python train.py --n_layer=22 --d_model=224 --n_head=4 --n_kv_head=4 --head_dim=64 --d_mlp=448 --vocab_size=4096 --activation="squared_reglu" --norm="rmsnorm" --norm_place="pre" --norm_eps=1e-05 --positions="rope" --rope_base=1020.0 --rope_fraction=0.5 --qk_norm=true --attn_scale=0.175 --bias="qkv" --tie_embeddings=false --parallel_block=false --extras=["local attention windows", "gated attention", "exclusive self-attention"] --init="trunc" --init_std_qkv=0.0305 --init_std_o=0.0 --init_std_up=0.0305 --init_std_down=0.0 --optimizer="adamw" --lr=0.0026 --lr_mult_o=1.43 --lr_mult_up=1.2 --beta1=0.9 --beta2=0.98 --lr_head=0.00744 --warmup_steps=242 --schedule="wsd" --decay_fraction=0.837 --decay_shape="exp" --final_lr_fraction=0.1 --batch_tokens=65536 --seq_len=256 --doc_mask=true --z_loss=1e-05 --train_tokens=412600000 --steps=6296 --dataset="wikipedia_en"
Each number is 200 + 20 x the weight over its row's rms, rounded and kept within 0 to 999. Layers, rows and columns count from 0. The size before them is the row's rms in percent of the matrix's.

# layer 4 MLP gate, 448x224, rms 0.063, rows 119-139, columns 112-223
110,175,171,215,166,175,215,181,192,210,178,193,203,217,172,195,221,227,199,203,186,206,196,203,185,207,221,181,207,212,198,215,191,220,183,212,223,182,219,215,220,200,172,213,205,229,194,199,195,234,197,202,211,174,202,164,234,246,196,200,197,202,198,219,177,205,214,211,139,202,213,170,223,198,197,191,214,192,178,226,155,156,193,199,229,232,206,202,196,186,220,197,208,223,208,227,209,192,170,197,205,203,199,204,215,208,206,187,217,174,232,202,222
102,192,248,202,181,230,235,202,175,188,205,188,164,173,224,201,201,184,212,202,189,203,182,193,203,197,181,190,184,227,166,177,190,226,175,198,229,195,207,161,198,211,198,189,197,229,221,209,178,230,195,199,196,208,192,209,207,219,214,244,213,197,217,215,186,214,225,220,182,207,201,191,156,176,187,214,227,206,178,212,176,186,214,201,174,212,227,220,197,220,202,191,188,172,220,205,168,213,232,174,186,242,162,211,200,193,207,213,211,205,231,196,238
101,187,226,170,197,210,242,228,204,169,245,213,182,224,223,226,234,210,202,191,204,195,235,172,171,177,206,190,189,154,184,180,219,191,192,215,200,208,235,180,195,190,201,194,216,236,157,176,202,197,210,211,192,208,209,192,206,201,197,183,182,198,169,208,224,226,186,203,199,195,184,210,234,187,173,213,235,172,245,193,230,156,197,198,211,194,239,178,188,211,213,216,171,178,203,194,202,223,184,214,204,204,206,183,217,222,183,205,234,176,186,197,207
103,168,187,206,211,182,210,201,187,179,203,176,180,186,204,203,191,189,177,207,198,179,194,216,174,207,220,183,192,201,198,181,190,178,207,208,193,211,232,172,180,220,167,208,161,209,189,227,173,198,232,184,202,158,209,222,223,186,164,209,223,206,212,179,213,175,181,149,172,220,212,182,175,194,195,197,202,166,221,229,184,219,181,152,230,188,198,222,204,199,197,187,156,201,191,184,178,208,190,215,175,200,185,208,209,174,188,230,191,206,210,183,169
099,219,217,172,214,224,221,178,163,203,206,182,215,208,177,192,188,210,208,213,179,184,197,223,215,194,251,203,181,190,231,181,185,212,222,204,188,189,217,185,191,199,174,181,196,157,183,214,215,201,175,200,203,172,189,163,204,193,194,214,204,204,198,242,195,191,200,212,186,173,237,145,173,217,198,185,250,178,203,226,211,189,190,220,211,207,244,220,221,208,200,223,208,202,181,226,197,182,214,181,187,189,227,233,149,206,214,209,213,186,180,199,204
104,193,188,193,140,213,188,196,223,216,208,196,182,197,175,178,234,191,156,209,214,176,185,174,168,201,208,224,213,206,216,218,165,209,245,185,173,180,236,201,212,185,183,198,185,201,157,217,175,221,185,229,176,195,190,189,206,196,205,200,186,204,196,183,230,188,216,213,165,182,175,207,201,212,199,189,214,190,202,200,199,194,194,197,213,211,188,185,208,195,200,169,167,182,233,179,226,199,216,204,211,194,217,218,271,212,202,216,202,198,180,175,204
104,220,212,184,192,213,226,178,159,222,193,186,192,178,244,206,177,194,153,179,189,201,212,219,203,185,155,217,229,222,214,194,203,179,200,225,241,193,221,203,168,176,183,171,194,210,188,197,208,196,178,209,195,190,179,183,179,211,207,193,201,198,231,217,193,206,212,165,171,215,216,171,199,201,170,197,172,197,210,218,209,177,243,223,218,187,228,199,163,220,176,222,168,198,217,220,198,213,140,222,202,245,218,203,188,196,197,193,190,193,192,181,190
098,178,211,208,217,203,173,170,190,215,216,213,210,174,234,180,229,195,188,227,199,206,210,196,188,182,198,232,207,199,208,174,227,179,242,179,201,195,208,186,175,172,183,228,193,195,200,186,216,191,199,214,205,199,176,231,159,226,200,193,170,163,159,213,203,199,184,225,193,210,206,181,215,184,195,167,225,203,214,225,190,183,192,215,179,210,244,181,193,186,162,236,210,168,226,214,189,177,223,180,186,172,210,197,199,216,222,211,184,198,204,184,210
100,188,193,211,179,248,210,194,231,211,188,198,203,165,185,228,200,162,203,198,186,197,174,213,232,202,166,205,192,185,220,192,178,244,218,235,227,182,228,171,172,202,225,175,203,231,206,224,219,195,179,224,215,204,174,182,224,197,194,173,203,197,178,192,231,180,217,189,182,185,179,188,201,206,208,182,187,208,176,230,231,180,189,223,205,205,221,219,210,216,246,226,195,193,214,221,195,177,196,170,204,212,216,201,177,190,194,195,224,198,174,191,195
080,190,195,188,194,195,203,230,155,175,226,177,210,203,206,238,194,192,187,223,188,177,220,211,216,183,198,180,163,203,179,203,196,218,232,227,191,193,206,187,225,220,196,202,216,210,232,152,202,192,163,220,180,186,151,169,196,216,212,237,208,182,234,190,187,195,200,214,188,190,196,169,211,220,200,206,161,186,209,218,215,194,168,188,213,197,181,193,219,204,210,200,177,176,235,178,207,202,214,177,191,240,179,235,198,177,207,193,211,184,191,194,195
101,196,189,179,184,217,184,198,151,219,178,179,222,187,222,237,210,200,202,179,218,192,218,203,199,181,194,217,189,247,163,215,201,185,144,200,226,208,223,199,176,204,229,217,152,224,186,194,202,187,206,162,211,166,201,186,227,222,203,205,191,210,240,212,212,177,178,197,170,194,181,214,221,197,176,201,171,220,172,192,206,189,231,179,215,207,187,195,178,196,178,239,220,193,223,194,184,196,199,211,219,235,203,219,174,219,210,206,191,206,210,201,166
105,187,208,199,165,192,204,191,213,215,194,201,238,179,194,164,218,194,202,210,207,231,186,149,189,188,229,197,231,206,205,199,202,197,222,187,187,196,229,216,226,236,177,172,188,192,197,152,197,166,204,195,197,196,196,199,212,165,208,176,249,169,219,211,208,214,185,155,173,175,174,225,206,221,225,181,195,209,187,200,200,184,214,197,196,224,172,230,243,182,210,244,192,180,209,193,190,189,186,196,183,184,186,177,201,190,191,195,205,213,182,186,178
096,211,197,193,200,189,182,219,175,210,201,192,178,212,189,189,194,169,191,226,203,191,222,211,202,189,232,198,215,216,195,196,209,181,197,201,216,218,210,210,190,194,175,173,188,255,164,213,221,192,230,187,201,193,207,180,234,151,198,202,211,211,199,174,220,195,198,197,191,203,188,205,177,220,188,221,181,164,189,206,199,206,159,193,167,188,211,185,208,159,188,183,183,198,220,208,224,190,182,219,220,210,203,186,209,219,197,225,182,201,198,189,171
104,209,212,235,184,215,201,218,198,210,209,197,190,182,245,196,238,211,196,176,197,175,209,170,212,208,207,205,195,185,203,192,212,160,207,217,210,208,220,188,221,226,215,202,207,226,203,219,198,202,204,210,191,191,237,196,222,234,221,212,200,223,179,192,194,187,210,238,172,191,190,211,233,212,177,214,223,200,247,209,203,177,207,168,219,211,209,214,180,190,211,218,179,201,197,204,189,185,206,211,199,225,203,243,222,227,187,184,226,175,201,159,216
108,193,242,190,187,253,219,193,193,214,192,209,190,215,222,182,208,185,204,196,191,184,218,190,193,204,199,185,194,198,210,169,197,250,166,188,204,192,224,192,191,202,206,212,220,222,209,199,224,200,207,196,236,192,215,178,148,234,241,215,178,219,216,177,177,174,197,247,180,229,210,178,212,170,217,161,212,157,173,200,209,198,203,202,191,195,223,188,221,224,218,211,195,178,149,216,194,181,241,217,204,209,218,190,202,195,178,230,213,213,183,191,197
095,153,212,232,207,199,191,213,204,239,171,199,248,199,174,227,209,191,193,212,202,170,196,183,232,183,181,206,192,222,202,214,226,198,228,196,224,200,219,195,179,186,165,186,233,208,224,162,187,196,203,250,218,220,185,216,205,183,185,195,202,195,184,199,160,182,192,198,187,207,211,221,183,191,213,140,186,182,166,211,190,171,236,193,218,205,223,238,216,182,191,217,183,203,231,199,212,217,191,179,183,219,181,208,182,178,218,160,206,188,176,231,233
104,185,180,195,187,206,174,201,184,216,178,219,201,213,177,190,211,177,196,217,182,180,197,194,152,165,175,200,204,174,187,184,203,180,174,197,231,170,200,195,222,167,207,203,218,232,198,193,198,212,177,207,229,220,161,151,202,209,233,210,201,206,197,216,198,171,202,197,182,222,218,199,197,212,215,169,199,231,186,216,159,234,185,226,218,187,201,174,196,203,206,192,221,204,216,190,171,216,200,182,202,221,212,183,197,208,170,157,265,198,187,191,204
108,227,202,169,159,225,191,176,215,207,188,169,200,183,195,211,206,193,197,241,236,194,190,175,183,217,195,271,177,184,170,227,227,205,178,182,202,166,222,153,189,225,207,182,213,216,176,211,182,224,208,179,168,183,199,207,204,217,206,190,192,181,197,203,225,180,178,163,202,194,195,189,189,179,186,195,203,196,214,204,205,204,220,218,223,200,216,206,205,199,201,190,223,208,203,183,190,206,186,162,205,223,224,165,230,178,207,182,212,177,212,175,206
110,170,186,188,185,208,201,198,202,211,192,216,173,206,166,197,150,230,200,197,207,188,189,206,170,189,174,216,214,213,198,221,194,157,174,181,237,195,243,205,189,200,222,189,195,218,231,167,173,210,193,213,202,196,186,195,202,199,176,248,217,214,188,208,189,195,220,223,170,228,246,212,207,204,164,201,209,237,178,235,175,212,193,235,204,199,227,189,196,214,218,235,194,187,221,230,161,217,212,217,185,201,202,221,191,216,161,207,166,173,191,220,190
111,176,198,196,179,234,197,209,179,206,205,213,182,197,224,228,210,191,183,178,223,209,189,194,216,172,229,176,203,224,208,205,170,219,191,174,225,204,240,167,229,190,208,203,199,252,159,198,185,197,177,208,197,226,219,213,202,204,187,166,228,181,175,225,205,208,193,192,129,186,206,194,188,215,213,202,215,188,212,203,229,202,196,197,186,195,203,195,170,179,208,229,196,179,214,220,178,216,167,220,201,226,185,204,189,171,164,202,181,195,195,175,178
101,167,180,226,185,201,219,196,193,203,209,203,162,193,184,198,187,207,197,194,247,178,225,201,177,206,209,222,167,221,215,174,224,201,171,176,202,205,212,180,217,189,188,180,214,201,190,203,174,230,195,187,189,186,231,182,173,189,192,198,204,192,200,217,209,175,213,221,196,199,206,207,193,223,184,202,216,181,172,209,215,182,175,202,193,195,228,176,246,199,199,197,195,220,210,180,216,245,160,189,212,211,226,202,185,189,208,195,237,182,188,168,201
# layer 4 MLP up, 448x224, rms 0.0645, rows 119-139, columns 112-223
111,176,227,189,171,206,199,220,214,221,204,186,231,220,199,176,183,210,221,201,203,157,204,201,183,184,200,194,182,207,224,164,205,223,230,188,207,249,174,165,186,220,218,212,185,200,160,191,220,212,203,181,219,191,188,195,204,210,220,175,217,178,199,166,217,199,213,196,211,191,198,196,160,146,210,169,233,198,187,175,196,194,203,231,161,206,182,179,182,173,211,218,211,185,190,242,169,229,233,195,189,210,217,212,163,176,188,217,207,195,214,196,220
099,193,189,209,208,215,215,217,201,201,180,196,201,195,177,202,228,213,179,186,199,246,185,232,191,176,209,187,186,209,199,207,199,196,196,203,176,243,202,194,200,168,221,213,227,205,193,197,229,206,205,193,205,218,203,155,219,184,171,158,173,200,183,176,210,197,191,216,188,202,173,175,185,176,206,190,176,182,202,213,233,191,167,195,226,159,161,204,197,210,204,198,207,177,176,247,199,176,207,231,170,188,173,164,213,196,185,219,175,213,173,190,185
100,186,244,236,230,181,178,186,154,183,196,186,200,211,200,188,210,202,185,206,212,195,227,170,192,192,186,211,211,189,203,202,246,219,190,215,207,186,182,217,183,196,182,201,163,218,201,185,205,200,207,187,206,176,204,218,176,207,203,197,192,187,193,211,216,251,194,214,186,224,223,193,199,220,189,190,182,218,188,213,189,205,172,172,223,189,215,196,195,203,250,207,202,199,201,182,192,206,200,207,237,172,220,213,196,149,197,220,236,186,236,173,211
100,195,201,214,202,198,215,206,193,200,226,191,170,195,204,218,169,183,161,191,187,186,177,192,203,192,224,216,213,198,184,170,190,171,211,215,192,211,248,225,172,213,186,217,172,183,215,208,143,164,213,211,194,175,202,187,215,179,177,169,217,212,170,208,223,160,167,180,189,203,207,206,190,176,158,209,190,164,224,216,197,209,190,177,202,175,200,204,193,208,189,196,192,173,183,189,170,228,204,191,203,228,185,203,192,175,168,228,192,206,210,185,208
097,190,176,201,179,200,198,173,239,212,177,211,177,224,214,224,202,181,157,154,246,220,203,189,196,202,211,243,183,168,170,215,198,194,173,195,192,204,176,238,231,227,218,234,196,230,218,204,196,173,222,184,212,204,208,223,209,222,224,218,196,179,183,209,208,187,203,186,207,217,186,213,215,176,213,225,159,201,203,187,177,222,231,191,207,195,211,176,169,211,162,185,205,208,187,172,249,176,189,219,207,176,208,192,224,181,215,206,189,217,242,164,201
103,240,193,188,181,213,196,202,195,203,220,194,209,199,252,250,180,204,220,172,236,210,210,206,190,197,227,201,202,220,197,206,224,206,156,202,221,202,242,187,208,208,205,182,228,200,233,199,215,172,188,184,179,204,211,216,174,197,159,201,209,218,211,210,181,216,203,183,238,225,220,185,205,205,218,239,199,210,213,211,212,200,213,204,213,209,211,240,169,205,200,212,226,184,191,212,177,239,210,220,115,221,218,187,186,220,216,184,179,231,200,207,209
105,216,209,215,187,162,188,189,208,221,242,209,222,202,239,199,232,229,207,203,185,183,200,168,200,225,222,180,221,164,205,201,228,217,216,209,203,183,191,212,198,207,215,227,192,192,197,203,193,199,214,187,202,189,168,214,177,193,202,209,206,188,198,221,198,241,191,202,209,230,191,219,194,220,235,221,228,239,205,202,197,187,227,213,189,201,208,192,200,253,198,223,226,213,185,208,189,177,214,185,192,169,200,168,205,184,171,198,220,170,227,177,205
100,183,241,210,208,223,187,195,169,225,219,196,196,193,178,213,213,219,194,213,187,198,196,206,210,186,171,222,149,216,213,206,235,232,202,219,202,178,175,175,197,202,182,218,246,216,175,218,211,188,208,220,204,223,156,157,180,180,237,189,179,227,196,197,233,195,230,191,206,188,210,211,177,179,196,173,229,195,195,214,179,190,178,213,218,191,208,198,201,199,216,200,186,211,249,208,197,220,197,224,198,204,189,160,212,199,234,202,207,201,195,172,206
104,195,175,176,170,172,171,170,187,162,195,195,223,230,218,196,171,207,189,188,142,229,217,194,213,181,193,206,196,194,190,197,206,175,206,218,205,194,201,170,165,211,199,196,216,216,235,216,175,246,210,243,218,181,213,174,193,165,179,204,217,211,201,166,204,192,208,204,189,193,194,215,171,177,164,195,208,230,193,175,209,208,224,205,217,201,190,212,222,216,209,172,180,131,206,186,214,197,187,203,197,183,225,208,182,168,184,197,179,179,166,209,182
082,225,179,195,214,197,193,239,165,198,222,180,205,224,207,191,191,219,173,214,240,175,236,208,178,198,207,159,186,195,194,207,215,187,219,201,189,172,177,179,217,214,179,178,213,193,228,151,186,204,184,227,216,171,184,173,173,208,179,237,215,185,208,225,243,215,207,191,207,173,200,160,216,215,190,162,200,192,198,228,222,179,194,191,197,208,195,170,209,191,180,183,201,191,198,171,217,212,197,210,174,249,205,196,190,151,212,214,187,187,191,196,175
102,169,148,173,212,227,222,182,216,207,188,205,205,186,182,190,211,204,166,212,230,180,187,193,198,200,178,181,201,227,180,194,181,181,202,232,230,199,229,242,222,164,225,216,175,216,194,236,186,183,217,206,199,196,206,171,182,201,153,202,224,229,195,209,172,195,208,167,208,187,167,211,215,155,245,187,198,211,221,177,186,230,228,194,191,216,217,208,161,201,192,206,199,206,218,190,233,192,190,221,205,262,175,180,232,205,205,209,182,214,200,240,171
105,226,225,174,209,221,190,181,175,170,216,198,189,199,233,196,210,223,188,209,195,225,188,185,187,165,257,216,203,219,206,205,201,206,211,182,191,200,224,205,153,196,194,191,198,233,180,206,242,190,210,225,214,194,200,218,210,182,240,174,199,212,155,207,176,207,219,180,175,181,212,234,195,219,205,165,198,201,245,179,196,238,208,197,224,211,178,224,230,223,179,193,180,161,183,194,173,193,192,197,185,188,167,175,207,183,199,190,191,199,190,178,190
099,199,233,171,193,213,170,194,204,181,184,201,208,184,211,206,193,194,198,198,206,174,171,180,227,225,207,203,190,166,173,219,203,210,163,200,219,221,173,198,218,205,207,179,225,193,207,195,219,214,161,190,172,195,221,228,203,209,225,190,213,149,226,186,194,193,228,224,219,188,188,193,157,195,218,150,175,194,212,165,191,253,203,192,201,186,181,213,206,203,195,199,212,186,214,203,236,164,213,200,185,194,175,158,207,187,202,195,194,218,195,189,192
105,185,244,221,185,218,178,182,192,200,200,194,203,182,211,184,233,177,204,195,240,217,189,167,165,198,213,247,194,185,198,189,217,214,168,134,207,189,234,191,181,204,212,208,180,195,205,185,211,212,209,211,174,173,187,209,195,195,198,175,225,176,173,183,180,195,175,223,181,184,194,191,193,202,169,190,219,205,223,183,222,218,218,186,169,237,197,194,164,225,198,216,184,208,161,210,187,211,210,207,232,185,231,194,184,184,197,202,201,210,234,213,203
106,177,185,231,238,230,185,175,203,227,212,204,204,163,195,249,205,228,163,197,207,221,165,177,219,218,197,208,211,208,196,184,218,172,204,206,218,197,205,236,229,178,206,200,217,211,209,201,200,177,186,193,184,226,207,154,198,213,157,200,219,217,202,222,226,203,201,180,185,230,180,198,163,195,192,203,175,224,204,181,225,243,192,201,202,189,200,178,189,167,211,195,245,219,211,201,214,197,203,168,207,182,222,202,209,193,201,191,173,202,176,181,188
096,211,236,171,215,179,193,162,183,187,201,198,214,243,196,182,173,193,183,195,196,224,243,200,189,195,207,215,272,188,189,168,168,203,227,192,185,179,189,215,206,220,170,196,214,240,224,205,196,194,225,220,206,180,190,161,211,191,205,210,192,225,210,228,201,245,185,207,201,214,182,198,203,192,214,212,181,217,182,189,203,170,193,220,160,181,173,176,219,218,233,193,200,178,187,217,203,247,200,185,181,180,187,203,196,230,199,227,196,183,209,190,167
099,169,188,176,183,207,171,157,196,199,150,227,226,232,183,189,185,185,181,208,181,177,209,222,169,185,182,207,190,183,207,210,186,187,224,234,215,215,237,189,228,199,198,157,212,201,226,199,198,239,192,223,210,222,201,180,202,193,236,209,168,205,233,185,198,195,207,187,175,184,217,210,189,196,195,155,190,220,194,224,183,223,192,230,245,172,218,211,205,216,230,214,216,195,197,180,188,222,166,199,189,200,193,208,169,197,193,154,204,185,216,212,209
105,195,188,178,199,204,181,198,219,205,180,193,177,204,186,192,234,196,185,196,206,164,189,198,206,221,204,225,173,192,181,190,226,180,179,185,224,187,196,189,205,221,176,189,237,214,172,225,202,196,211,190,204,189,202,192,166,183,225,172,207,189,174,185,201,189,199,160,197,206,182,218,193,211,211,191,214,185,195,234,195,184,207,222,193,187,211,176,203,236,191,190,209,215,224,195,193,179,183,167,231,230,197,169,220,213,184,183,203,191,225,186,201
107,184,187,196,201,181,203,210,169,214,194,218,224,203,201,217,189,181,211,214,130,185,206,174,212,234,172,219,198,221,180,206,199,216,225,241,224,187,183,204,222,214,190,183,206,203,193,240,161,234,170,181,194,213,220,196,177,190,236,223,213,222,156,166,225,162,251,183,165,191,203,223,203,204,196,208,208,229,181,229,149,211,206,213,204,176,191,235,200,176,201,206,226,203,217,199,215,194,203,173,221,187,195,190,210,207,143,209,220,173,177,183,201
108,206,177,210,220,189,197,187,204,220,212,179,235,239,227,203,199,192,201,209,174,208,225,159,198,225,196,199,207,199,194,204,198,209,212,220,195,224,195,216,194,180,223,179,190,177,240,237,204,193,241,197,195,194,209,192,208,223,189,193,187,226,224,191,190,194,217,221,244,201,199,214,220,174,188,184,221,208,220,200,206,175,214,162,215,207,210,199,187,202,216,187,173,223,211,236,185,181,226,149,215,195,204,200,180,209,209,207,222,211,198,208,191
101,227,198,213,192,213,168,196,206,190,209,192,221,172,234,223,192,190,187,206,192,170,194,204,217,206,214,218,190,193,186,174,197,171,227,179,214,195,190,199,202,197,197,182,225,212,192,196,210,207,201,225,210,225,187,201,179,207,207,234,194,188,190,203,227,251,190,166,191,207,193,205,188,196,244,211,191,233,236,175,191,206,219,185,205,211,217,202,146,156,195,205,211,186,196,235,192,182,215,196,179,165,219,169,226,226,188,192,174,199,222,174,206
# layer 4 MLP down (transposed), 448x224, rms 0.0525, rows 119-139, columns 112-223
104,189,194,214,196,209,199,216,174,216,221,188,195,182,232,196,214,211,187,202,158,176,233,199,174,171,224,179,181,187,212,227,199,160,185,203,216,197,199,220,170,213,218,148,219,175,197,183,207,251,202,192,248,193,181,195,179,178,207,179,200,230,218,213,215,157,237,223,192,199,240,231,227,216,198,209,208,194,220,191,237,184,202,205,188,199,192,212,241,207,208,237,214,198,200,218,214,179,163,233,201,208,199,214,204,182,163,185,217,219,211,204,190
102,194,187,248,167,224,213,196,193,201,173,223,220,183,228,183,180,189,238,217,223,198,225,209,203,223,204,207,192,196,233,221,203,202,177,226,197,214,223,203,236,183,182,204,221,206,211,211,202,198,200,213,226,205,196,191,210,224,221,202,202,189,214,203,193,198,179,193,199,201,223,217,163,177,185,195,190,178,227,195,162,204,212,214,238,209,257,227,171,201,187,193,218,215,168,228,231,187,207,226,193,216,187,182,166,198,195,157,214,185,171,180,186
092,188,208,176,150,180,201,206,149,229,187,167,222,198,187,212,238,180,190,199,183,218,238,188,218,177,178,167,196,217,223,210,182,201,216,200,221,232,197,216,172,229,197,226,199,238,193,183,179,234,199,195,225,212,193,189,218,207,174,232,224,217,195,187,180,190,175,231,204,187,201,175,187,180,197,219,197,237,195,198,208,187,190,207,197,220,187,195,202,215,208,173,196,230,176,183,202,191,192,201,181,182,197,183,186,153,185,221,206,148,201,205,201
101,219,173,166,203,199,208,191,209,209,190,209,208,206,198,193,199,181,197,198,180,219,251,220,200,163,176,208,227,202,177,199,211,175,205,208,210,178,170,209,233,225,162,170,151,196,195,153,191,190,210,235,179,204,165,249,183,207,205,163,185,231,208,184,217,179,204,222,156,210,174,217,194,220,194,240,179,215,183,190,210,200,196,187,215,158,196,183,182,207,212,214,189,182,201,209,215,206,197,219,198,180,177,210,184,187,210,176,213,193,202,196,212
102,197,211,196,191,219,206,236,221,206,182,214,201,188,216,202,222,183,184,233,192,193,206,189,186,190,242,199,217,205,237,210,255,205,170,239,248,229,213,199,153,242,177,224,192,227,196,179,186,205,221,207,187,198,207,191,182,212,191,184,192,189,206,182,156,192,205,211,214,218,172,237,205,193,233,152,204,231,181,218,208,184,179,233,221,215,217,219,187,201,235,223,199,188,192,180,203,210,210,192,193,192,179,205,155,205,270,217,242,209,193,205,167
104,177,193,165,230,185,222,217,162,179,191,174,192,212,197,189,234,172,217,241,183,187,222,229,157,212,200,234,166,192,207,186,203,188,184,215,208,197,238,201,230,190,204,196,187,206,178,207,213,187,183,199,199,179,194,167,202,180,252,249,220,194,214,199,209,197,183,181,171,206,215,185,196,207,186,198,188,213,184,229,214,202,167,197,185,166,160,241,232,201,186,242,210,200,191,218,222,201,196,172,197,194,177,174,206,179,216,202,201,202,222,213,199
106,218,163,197,183,190,192,193,210,181,164,236,174,217,232,201,230,198,220,198,137,192,191,214,172,212,201,232,191,194,186,187,200,215,171,176,210,161,229,206,174,239,206,200,212,224,198,201,204,163,185,214,215,212,184,174,213,198,166,221,211,217,186,218,214,226,188,173,222,171,187,194,182,175,179,227,195,177,189,210,235,192,190,170,179,223,204,214,180,198,181,204,230,220,210,192,194,197,222,187,211,189,189,179,185,197,230,196,190,202,211,229,186
097,207,206,219,202,207,237,209,258,226,205,223,173,175,185,215,204,188,212,221,190,201,191,207,231,181,220,219,206,208,185,209,181,198,183,203,207,176,207,212,215,216,215,170,224,176,213,187,189,181,187,152,216,184,194,180,189,210,235,189,215,245,187,191,218,168,181,203,204,180,151,247,206,201,171,203,199,214,184,181,203,185,196,208,196,206,159,195,204,179,178,218,212,208,196,191,167,210,203,147,218,179,207,211,168,174,185,208,203,214,171,204,158
100,205,183,184,206,217,204,190,224,212,202,196,199,226,195,189,203,185,224,230,245,216,240,199,200,208,205,245,220,166,212,222,197,163,210,225,205,219,221,173,239,189,202,183,168,214,219,196,207,216,192,167,206,245,210,194,186,200,201,180,179,218,185,215,182,207,178,177,188,174,206,198,165,164,196,214,216,216,175,178,180,212,214,244,224,214,161,196,237,203,228,211,201,193,210,237,205,230,199,233,208,199,193,199,197,181,197,200,172,183,189,193,182
089,230,188,175,204,228,234,212,198,217,194,98,211,191,192,197,168,172,213,180,230,207,186,207,235,179,203,188,187,175,178,219,189,182,207,178,178,215,178,189,217,197,232,223,226,214,247,204,209,218,229,210,217,178,186,205,201,197,206,154,166,170,228,197,195,206,217,184,201,163,208,194,185,220,189,198,185,199,212,195,229,211,215,185,208,174,194,180,211,186,191,190,201,206,225,200,206,202,205,177,215,236,211,198,209,197,201,179,212,220,207,196,186
101,199,165,195,188,195,202,212,190,200,185,166,228,202,214,202,179,194,190,205,184,208,166,234,210,214,217,186,164,215,191,192,203,214,180,203,221,157,185,187,204,238,180,214,155,199,211,184,218,189,205,188,211,213,207,196,216,174,205,213,167,195,179,179,178,184,227,229,226,190,194,191,228,201,226,239,205,175,186,212,220,242,231,181,230,212,207,216,209,187,198,202,210,176,202,170,249,189,190,190,197,249,165,199,220,211,230,206,209,181,179,211,208
101,187,210,201,211,244,175,205,201,187,199,231,200,196,218,162,175,188,229,203,189,187,209,199,214,215,235,208,219,152,199,181,221,224,172,184,178,207,154,205,208,191,223,219,161,186,220,197,201,200,194,215,196,222,204,184,245,210,229,213,225,191,223,188,165,187,213,180,190,187,213,160,182,190,206,180,210,207,197,193,208,233,193,194,194,207,216,213,247,173,207,236,205,193,180,206,223,210,209,183,177,198,226,207,209,219,212,189,241,184,225,191,184
094,195,168,194,176,203,177,193,202,165,203,180,181,216,248,203,226,235,225,207,181,196,197,184,190,234,164,163,216,194,194,186,199,223,193,206,221,179,213,207,189,199,206,208,204,188,204,223,215,212,211,208,205,196,214,221,197,209,203,207,160,178,211,190,212,200,207,187,228,227,237,207,224,186,209,180,208,217,203,194,211,183,206,183,183,213,191,211,202,192,193,235,193,197,250,177,173,216,215,157,230,195,214,195,231,230,165,235,194,220,238,167,165
100,219,222,173,228,195,207,160,232,188,196,177,212,189,237,221,200,207,183,190,215,215,202,209,214,215,217,222,179,185,192,188,188,190,191,193,202,256,201,168,174,221,212,190,207,184,209,196,181,210,215,219,237,213,194,197,174,218,198,194,192,164,194,185,221,199,157,238,192,167,175,194,176,211,181,182,216,189,209,187,184,212,201,212,165,190,193,194,198,175,190,206,193,199,197,218,197,195,167,188,188,201,210,173,165,187,225,202,161,221,157,212,197
105,240,192,163,208,200,181,191,178,218,160,175,190,204,220,183,209,209,182,168,203,199,174,213,200,194,210,228,215,205,186,214,180,207,193,228,189,204,174,224,156,189,190,201,212,173,195,233,211,228,204,176,215,185,212,172,181,199,222,213,182,211,189,198,190,194,200,194,213,204,212,157,162,231,197,180,217,211,174,226,224,194,216,209,193,217,159,187,193,179,216,211,209,193,176,220,193,195,243,189,234,175,218,215,216,223,210,207,226,201,173,221,205
094,210,220,208,221,192,219,201,213,208,221,222,189,197,192,214,193,183,164,204,226,239,183,182,189,185,199,245,218,138,190,183,186,221,194,222,237,186,189,198,194,200,198,169,205,204,217,172,198,204,206,224,227,195,213,231,186,181,181,186,167,204,215,203,183,147,183,207,178,204,218,218,230,221,226,189,202,210,242,191,199,242,207,207,192,209,210,227,159,217,206,265,159,191,208,203,223,174,186,197,216,197,205,218,205,185,188,240,185,174,196,215,200
100,173,184,177,225,171,233,189,175,213,202,214,216,215,237,199,201,187,157,177,220,200,155,198,176,204,202,180,215,167,216,197,211,218,187,229,182,235,181,248,215,201,241,192,224,184,169,214,202,232,213,180,193,215,205,183,213,176,187,208,176,224,211,231,181,197,221,177,227,190,201,201,195,189,184,194,167,203,208,175,207,181,228,227,194,168,192,159,184,206,214,211,237,196,192,194,228,225,202,230,186,187,238,185,189,193,247,191,143,233,189,197,189
105,149,204,190,195,204,183,222,159,212,209,202,253,197,171,215,208,211,236,201,203,223,190,192,200,188,190,193,204,161,195,174,197,192,171,171,185,179,192,195,192,188,199,221,202,185,155,213,180,242,199,218,214,186,176,204,202,133,204,205,207,228,187,220,239,161,202,204,233,218,199,195,223,200,199,217,196,153,237,203,196,210,184,209,250,175,179,217,216,210,214,207,194,158,180,189,213,208,184,186,209,187,194,212,215,190,256,198,180,158,197,168,201
104,188,149,205,197,221,171,195,192,204,177,236,195,194,206,197,201,201,215,171,198,224,218,195,188,202,216,208,192,205,235,213,231,178,232,212,197,205,245,190,220,186,222,225,202,189,203,189,192,192,204,206,236,200,193,210,171,194,206,214,242,225,198,184,230,223,210,200,207,210,184,198,184,210,183,215,188,197,222,158,196,203,210,185,191,202,184,190,199,170,194,196,230,207,155,190,198,199,195,183,163,215,218,233,214,205,196,229,215,176,223,226,226
110,235,193,225,222,190,221,219,162,190,170,181,252,196,182,219,199,198,201,194,169,194,193,196,163,199,153,203,213,209,191,212,202,216,212,202,213,177,226,184,225,208,206,219,193,195,195,220,230,230,185,195,169,165,180,231,193,200,191,228,190,210,165,180,195,172,183,194,217,185,187,186,203,189,188,199,190,187,236,184,221,209,191,192,199,220,242,168,213,226,187,213,220,174,225,167,175,188,187,182,172,214,198,222,187,175,208,208,208,214,215,205,142
099,206,164,197,216,189,202,211,251,216,204,204,210,214,206,194,187,184,208,177,198,217,206,215,193,202,199,184,233,201,152,175,141,167,168,209,204,213,205,210,184,195,192,194,209,214,172,237,179,191,191,185,198,186,174,220,211,201,201,207,213,209,216,204,206,182,159,211,172,235,210,189,220,203,204,225,211,228,209,191,172,209,206,188,245,201,192,216,207,198,197,200,203,222,183,193,235,192,194,213,185,206,197,170,198,210,209,215,218,167,188,145,187